Weights of a small GPT-style language model, trained from scratch on English Wikipedia: width 64, 2 heads of 32.
Each number is 500 + 40 x the weight over its row's rms, rounded and kept within 0 to 999. Layers, rows and columns count from 0. Numbers have three digits each. The size before them is the row's rms in percent of the matrix's.

# q: layer 4 attention query, 64x64, rms 0.0619, rows 0-31, columns 0-63
# k: layer 4 attention key, 64x64, rms 0.0658, rows 0-31, columns 0-63
# v: layer 4 attention value, 64x64, rms 0.0373, rows 0-14, columns 0-63
# o: layer 4 attention output (transposed), 64x64, rms 0.0666, rows 0-13, columns 0-63
q0 080:521485454542494482464498505489434415454497479506508530524566526575526517407508515484460454450517465577542467458494524565476559488436508453509516492518610475498495482559461474525495472490567493
k0 078:508537460573499492479467510459501450523463485499512522496464534552472486439508511538544442522512528519432444445465521539464551540452548429578493507543546523400506463533514460460520588530499548
q1 079:438579474430539528502502455575473496495512523463467526443539501434537498565511522468529516423495550504439499490482509451496511455413452536542583485483444509537487590521533512479521521480472497
k1 080:486420522580491529478488543439468551447488431543466543494495505503458443497495491506471476549462549569502433563479512530540498490467514479505421524566547457555481491489531457538427455520553481
q2 128:497439500532598526469507534487533483452459507511520569446515507530462462454491463493447428501563443503505496514469585466531478502471568503545497481532513432525518439463528512536506434583538550
k2 099:512513483516497428494442537453467503521486495490420442520465519542441493520526506554508487539477566526505407400493550561463562544468519495544483493478576539487495463484490498516497599482558496
q3 083:541481552452497507483468514452430516492518462463467535493498516500538537508514548463444501507411470528533566450516475589462512445515510481552534473473558454501524427466543497469551592462450556
k3 126:544491498500548465416488569436528480441466491485539592505493492577459495478472478533514475551536519544444444496436545472535495508485538518594493462519497470480453464468531491487499500565590477
q4 110:481491537476467440560469467554466445554493507468559452488547525514571529484584480441507520424510474472532590478460511530472498481540499510491536505461476533441548566553426500434507510458496516
k4 099:429542476496489440515520453579526479515492535519476508543520495386509521567555445483578522442545485436465554540534467488494503514466488525455494560497436563497478530489503489562542460464470524
q5 092:476562433503446526523577432496480541528545507513547499588489467439498515470505446563618519518481461496470470475491476525522545495445436499494450454513435552523449521516509506525524521458514461
k5 108:416470498500443524481498500518534550494541445502608515534499460498500453508498487454483516536463513521466474623481482482488455505461523563492527562534499522512443580525489474454451547530468422
q6 097:541426456568563472437551577475508465479472523496452465424410488556526466524502490535504511489542552536480402503477473450511480547553546487536531516526506466510533554464481483483472481514530450
k6 115:563458462429537453467472518427510495424490495457419540520403471609513467462500539544448515493497517540479490480540557508457527504480525482539535505493579441511531462522509508526466527529521490
q7 081:536409499538525454493525465491529592473514497543518535455438556551443438472515526542554497513492507462521460422424539482495550451506537511498489536513549469491522428463533532478538461546565515
k7 074:484503464538495533559479472511512489562469427501508375482535485483568431499531566558506491544477502514575468526429524526494518460587543539464484445487467519517538503529480508461520438510460464
q8 109:501423518471534525464515575468523546428455459534473538499471471551472448503469584557419468537496534542518479514506572488511428527487521494524476514522538453508491460440533490547457432539545550
k8 092:550484525460582572438539506466534441449510548423506423460528559542518484510469493498467503438489524473542519465547501518477472566487533459476568493541576450478506522503446541523482454484442508
q9 091:483577499484458545548530473513494489545538483498549504592556478470537525453461457483514498502481474481513533593522490532503479516428444469475452492521381536521464510541441463564527503428491497
k9 123:405533490496437548537506449554526512508536516520591510513591502422491509527501451471498490442525498473509564553476458462536492492478473534459476514504447581520469547534510489482508438494409518
q10 093:546478531550495561487470503428496462397533483471484515454563508572488432442524514483419389512435574535490508529480530529513473511486531509505541475502498424529503473521511539527544509509516524
k10 096:470455498488542487447514483519446472511526503520433464515431573571493467466487519490497509536512499421560511388530480555506543488527507474519564545510492438463541524470559486473475589537465549
q11 095:474487436460583481492506479513507486531484481504437424506434542541506490418518498475485540509514463470507436509533545501500451549480504452532616530541541472535438508463470509479494544567558567
k11 112:474498520494390556515517445614490488532524507540505546462565498409511513540542476426532539456520522502451541579559448467473505520472493509492508499478474541514502516524487471512534424474459473
q12 100:493550530541465462465475510443472422455462574451480452524471507416592426451505546527510510520480536491572557445541522530499527474526463524509506544460537491494540490534516510505514540432473565
k12 092:501514457495511482519479472487496478545479429522528509544571530530530568452523556490576531415471551427529500524497420475483379490516497527541519541539463520482488537442511460551525541487452488
q13 104:521523489469459474543466521472489576575520468461572534573498496437439470417522462465512487489500412511498563519505528492594502409451495518474481510530448508530492540528491511529503455545513542
k13 106:528408505498555541464467468434603488459487515486459482459486565517477447592464548534497500537459531503519453436464491484542505526518578495515478428529553425550523477473513500494486479509470518
q14 086:556419479532511529508413553494491496513489568538501465483491444483483570533485486477487483499570422479545547523524538465481512444481510393549493442509552540501572534484480529435554483501490499
k14 077:517567429503555491456561447482625450529532468537494521497515467489495497519484428491526500483455505579480460514513431507460487463542466518432440510480528562567454505520553524535531539497499517
q15 096:465440521483492561475497426480530509478498605546493533485516523506493458551419485489598506488472474488530489503529505432591494518478475464471532526513497484445513539566486539417519440476534444
k15 092:542588386526481504498509505519452542472500549508563474518436490490506474486487516545487531483555520489478427460467479493423570447537509519494466471442567524552519537448541536499448454535534467
q16 085:605494515473517507474512468505438469423461468513490524464487552477529511381569510492456576491449490511552509487519483572497451505446506462542474511468534483553600450490540509521497500492509488
k16 084:511442531514509502459499511515507482573460485480498513473535463470562565552509486514529517473467499365570523557574475474527511495518484503420470552438442500424500562514524520488453534496454525
q17 082:476510513434534422524516462515443492504492481548555424536471589537520528535517552477529494502537485556502531449523461542540437502466478452407485511437470517528548528528505475521486533467420567
k17 088:530488494554576551438492511431488452510462457480450568436506533517479449507528466533524567496500513492481488447491566485441484545523472422539560456488560464458511505517460444511467530506564434
q18 096:459565547440465520571421431544503525528538515485547450492522506485463487512485454458421531497523506497529523503514493441558523561539421478535437510501491545468455433544480526449567536467505488
k18 107:580438493502530474432479581454457487484536536526454464448473486532426497482473449509516484530469567522561439463494525494461529531532572510583521506474565502436526462450526498553477526504541491
q19 093:550558495527469540473412540543470449510571552457458570551448523487464559479483538460526526474444433527447530459489512534477509576476450491503517464462494511521485512572498484448475521518526424
k19 088:511483449490531470487551486477449575569517516515423552500585512526468504477524477521469561500425498518494430503482509474519585475445531492519490543478480450521500496429462573426483524548520566
q20 099:503482481488514477556436520470501531514498523500442527548470533508562450506594570506532530499481551462472472398458460506557498475510489434536442469486493487483435564473584467512502576459473514
k20 093:580546542557501481496495483503503483523566465501532582509498491482434497492494558484470533519507415448550494567479447504430428438563534528525546487536422475487431475522456518490528501508461533
q21 087:483517512486493486539431457456526435481467410543529476566502453500518499502488563532508484542457459491402474527447530560476577567486559501460419487519506514495483568559509473486489517461497547
k21 087:504481530502521536481520462507508489527547465480515521514526469551462506465494431519553507453553412540452508437523503485523470497580505511495606483514459461503513452416465523455602502564456453
q22 086:481548435481464538447485479531565555445485521515583441481502493478517481479527533492589490548484501477470513540412503481486549511430459512485527529451520524562467550516525520583477516417487445
k22 083:571482470482510455495542512512470446514553394481505545468471504509507486493468550606420464488504603591491496436486548478544475497519525485497499510530492473470542476486526560498422502513520478
q23 084:517537552440530454537469517531561511483457574519474462545459507542488506532500521515503506528517610553480444508482528546405525513488435523499542457497456526503466454515416541484469430454456481
k23 087:453579513506480481538473534561490476466436465525458545549535442530495484449487433526443505480513533571541452574474533507474516571475476504555462519564490435457511500479486477535405475521470529
q24 084:522522490482404479536487467490572463471567492558543504498523508422498484539554485442506528522548494485449523534427498494453486568554470516442590563455504516459553475452481473473554467490492524
k24 087:553510467528513484488478527426425421502450451512461480487444500624501444526501478505539448512496554527507483467534580494505528464469561497503471536530536472469524465515510572510498471588554508
q25 101:498508497458498567582512523504495533494501496441547437489481514541514484545464420549471480479519544516430480481484467568536548537467452494483506539594499486481558458521482535517417451520505400
k25 098:445529568473449408526469521556499501499465566486530511478426535444446520481484477485541519479500507547539530521450502543570593497543465544509519504455496443492493537458442494512410484542526460
q26 087:514445511559502505527497440560503509484507513550469460461551532489561481428447539484482470465558483552468409396481566494542485491487490556516518449516560472515542463568455455522553499497494473
k26 086:483502454587415519538494516519486503574500551503583534541484422463501479534481476504492523480469509509555561543515462481483505468539471490485486581571444540467575514438468464495497510437444471
q27 084:506509482503477523518479424474472560519471490457499507507432488536470468527472579521464530340472463469508531509516495557465526497567511465502549460472527500506535544487544495553564510416470470
k27 084:558523534448519507413523566537521552573514479422450492549438484513528449510550438434545532506429498468496475531512510554519406481473489481519486516508448453559498510451522544476478531512474515
q28 095:542473482482485489481467502421483514482534527465498548521443478480511538509553566443450503585493436497504476543491512494488530569605490532483455500427539389483573482519483503509471473541459527
k28 099:458510502460542451503525448575459546524472486497514494516533488425506526525504463512528530428455510448531520499520475400501456478495487493450521496515513514481503566566428578506570555575436546
q29 091:444498500555595481499506533502536448431476512475526524545566468560473473512521454483515463487543530518499506458450424536528563496530414510545489487489503537462455490491450455526477455583585498
k29 086:480497488551463455607517591472448552490551525589509472455468558488465536511494476574487474479553516476461542502439522556511501502438473504487454471521486443523427452483465465512466530481477469
q30 091:545532467429480479492436548452531469467503502517405536545548491489457461514519532541533448480609564497467508579524530475513486472455465469522474459509449550515476457531513469580504465501549533
k30 079:532550534460524531480535518510559514521473430522545488440561479479511457469524552455445513523601474480473538509488505446480511504498551444486504534531527420499439469451537467501401488555454553
q31 087:534414475547479441412439447502483537471474525454486461511513489507467526540427493493489492522553539529574475504509531479481526538496504420555492585530485483471532445559577531528470457494547534
k31 081:478517444502519465560524525523558488580518499511542415469485518432560483495482483463490551384533490519465565561495509452502476517544519544473520471474497607473467559453502478526471479486485536
v0 117:445510536451491511454443438515512517507519491491541533573471418505520520504496483490565526514495559494513463456504497545552485417493489524510480626545534481504501535408494441545499513543572468
o0 124:507428533572513477504562453465519574522499470500486532572460430514403523489481516474506531508483450470473568451473447481580479541512534541464508461498499454512453433518578533536492535512522483
v1 104:554517467511516484532574440501551450503500507473481492472487498501447448492497497513473535494536516505447518456450458472540511674537548517455501479495450488604560491503504481456486514491452491
o1 107:514427516510404484496435449462525446537524561520530477462507537496483508502470488509521546477522485532601410533464532585509509522527439547479555482482454504492540472524498539485508498514503396
v2 088:492576469541519541451500432563507530450486482544506487490429524525556470485527575469505494513546534498463468452573508467516516447546455540561472477466438542463440499408502466481532473555485539
o2 098:472511531520484477500540484561536534519559487499470541482425518559468534482506517506421567546539451463500512483514406501519495499533543497474481499519575396500502578481491415446496481473569472
v3 113:511450499571489463583521536486494497472444478482541484497418474453544478541494484565582556454492520534487518555529565475516497514526468476523418459520461458499590504537461461456489580518514513
o3 119:564564539508444506562463518529486474497553473476461511485526518504519437456499487504438543471438475519543475455535525507475595475534498395510453436501508533508471565598515482469493497513433506
v4 086:491492460500549552508570516509529603496448569494518536519448577484538488529449458450472422474458567506475509500493569497414501477484476460444481470528485488573529516461517514566505536522478528
o4 090:478498598509497500549541547515540520499397468502521494487493461479576484479484513575462493519472523489472453399481500570486491482508535525501522481423507522533481532600422528470445498459500511
v5 093:458530510483534570491450497515564534537464469596398457506492571489530484482441475514543405479499512538445439584438483491479468478541528503520538467503489568525521485529509518508507517499530551
o5 112:479532513453529477499530504503518532499453477446509480570507462586529521546441531528524533482512535575374529475517511495440532479461498500479594497499508502484482589502435474496452521431480454
v6 095:490544580478468488515539521428495484555467576450465465482491504463426524482415588508467493510517519553496547561515483521497502533485583453506490486503458484455455501423455494498582480449489513
o6 105:494498449498568535486473594490542432511483535556556522477515514531466432512483543494515532480522516472516466546544520521507417495451435465563426495489495485566472498458471504520502531384475543
v7 118:444484520560511512505447472475460473462495369498474467508560523503481550567506551508511502499513551435514412528475490513507523565462574462524411536490499543505484521446570466530508515521519494
o7 135:503478464532516509508550429558510565527514501450443476513451512576446476538462504505554473473507568498481413487510450464533525555472400564501434521561515518491493563523528485521512460476502441
v8 095:545519506472444428554488519460500499466546529516520623450595456453544480478555498500503563504444487509495448438469460518482537493510522542457511559501565484532499469549460467511528434495526474
o8 100:538494523473465547458465464448456471481490500522502567537524485465484541478496492479506443532494531487520528481519474528490506559478517530498456475389472572475547369464564504519581560516514555
v9 110:480561542446513439492557503438535527514511443462549551595504453482527510519518534520440488498495546528435489469541426528503523420521507497566480542512522486521500461423508458465526507426441473
o9 134:448481497460566494509481468456527547525504513502496500477481495494493492504506525520446551585519508501503554510533407587528406512437480467473484455504455436529480450511614500506551521443505553
v10 096:447501475520418479494488479503443528536536498493478438482518538507460443450441492534523489536539469515419475578518556498545496426453512576558551562512486529417466492503481516560486455533501545
o10 100:539510448424498538471515574500496542503507452460495481550514467555465524520519483472519441427460467520476575531526514471496477519584536516520499492586515469484445560419467529553438500433511464
v11 108:581497523548547471507532490481522519466444454513535543393533545472585519523442549482510481491470463471517489524443488530458564575532525475451444458536481459550438523487509509439498545460501483
o11 111:438581500567499527540441467539466481482518516497516490482533534532514475522506477540506474503476575516477382494536459512468555500432488547524529453445499527496539493548533390435545491481502546
v12 090:462554494478500492497550500426488579507476452520480585560461476513401454474560541490565519435503517507443467511530473518469432529439510458473471491568532494482471531532494507555507523556523448
o12 098:550499497525501511477542500474546541443476529467505535471551491535460472498454531561540497491484496516508591437521554484562415495498436480470419507487436523567498447533539580534442484472543463
v13 090:571529559473507432500501506499529536530517486483482510503433525553454499464459457464453473566594424409483455511564476526469505503489491524499520517452492570489540500495530490518460589489428542
o13 100:458480550444500527518436566481542470511473570487426455481564508490550545521475470522517477495554534578480527521461437512552508480501458510463547481617445461512476479485502451461467492566511477
v14 114:446565499473457423584463501515537492532577476494458538480418497459491531509488471448572462507476558484521475521469546499469450509504521532558508489564525504415524444566484507508475529457551455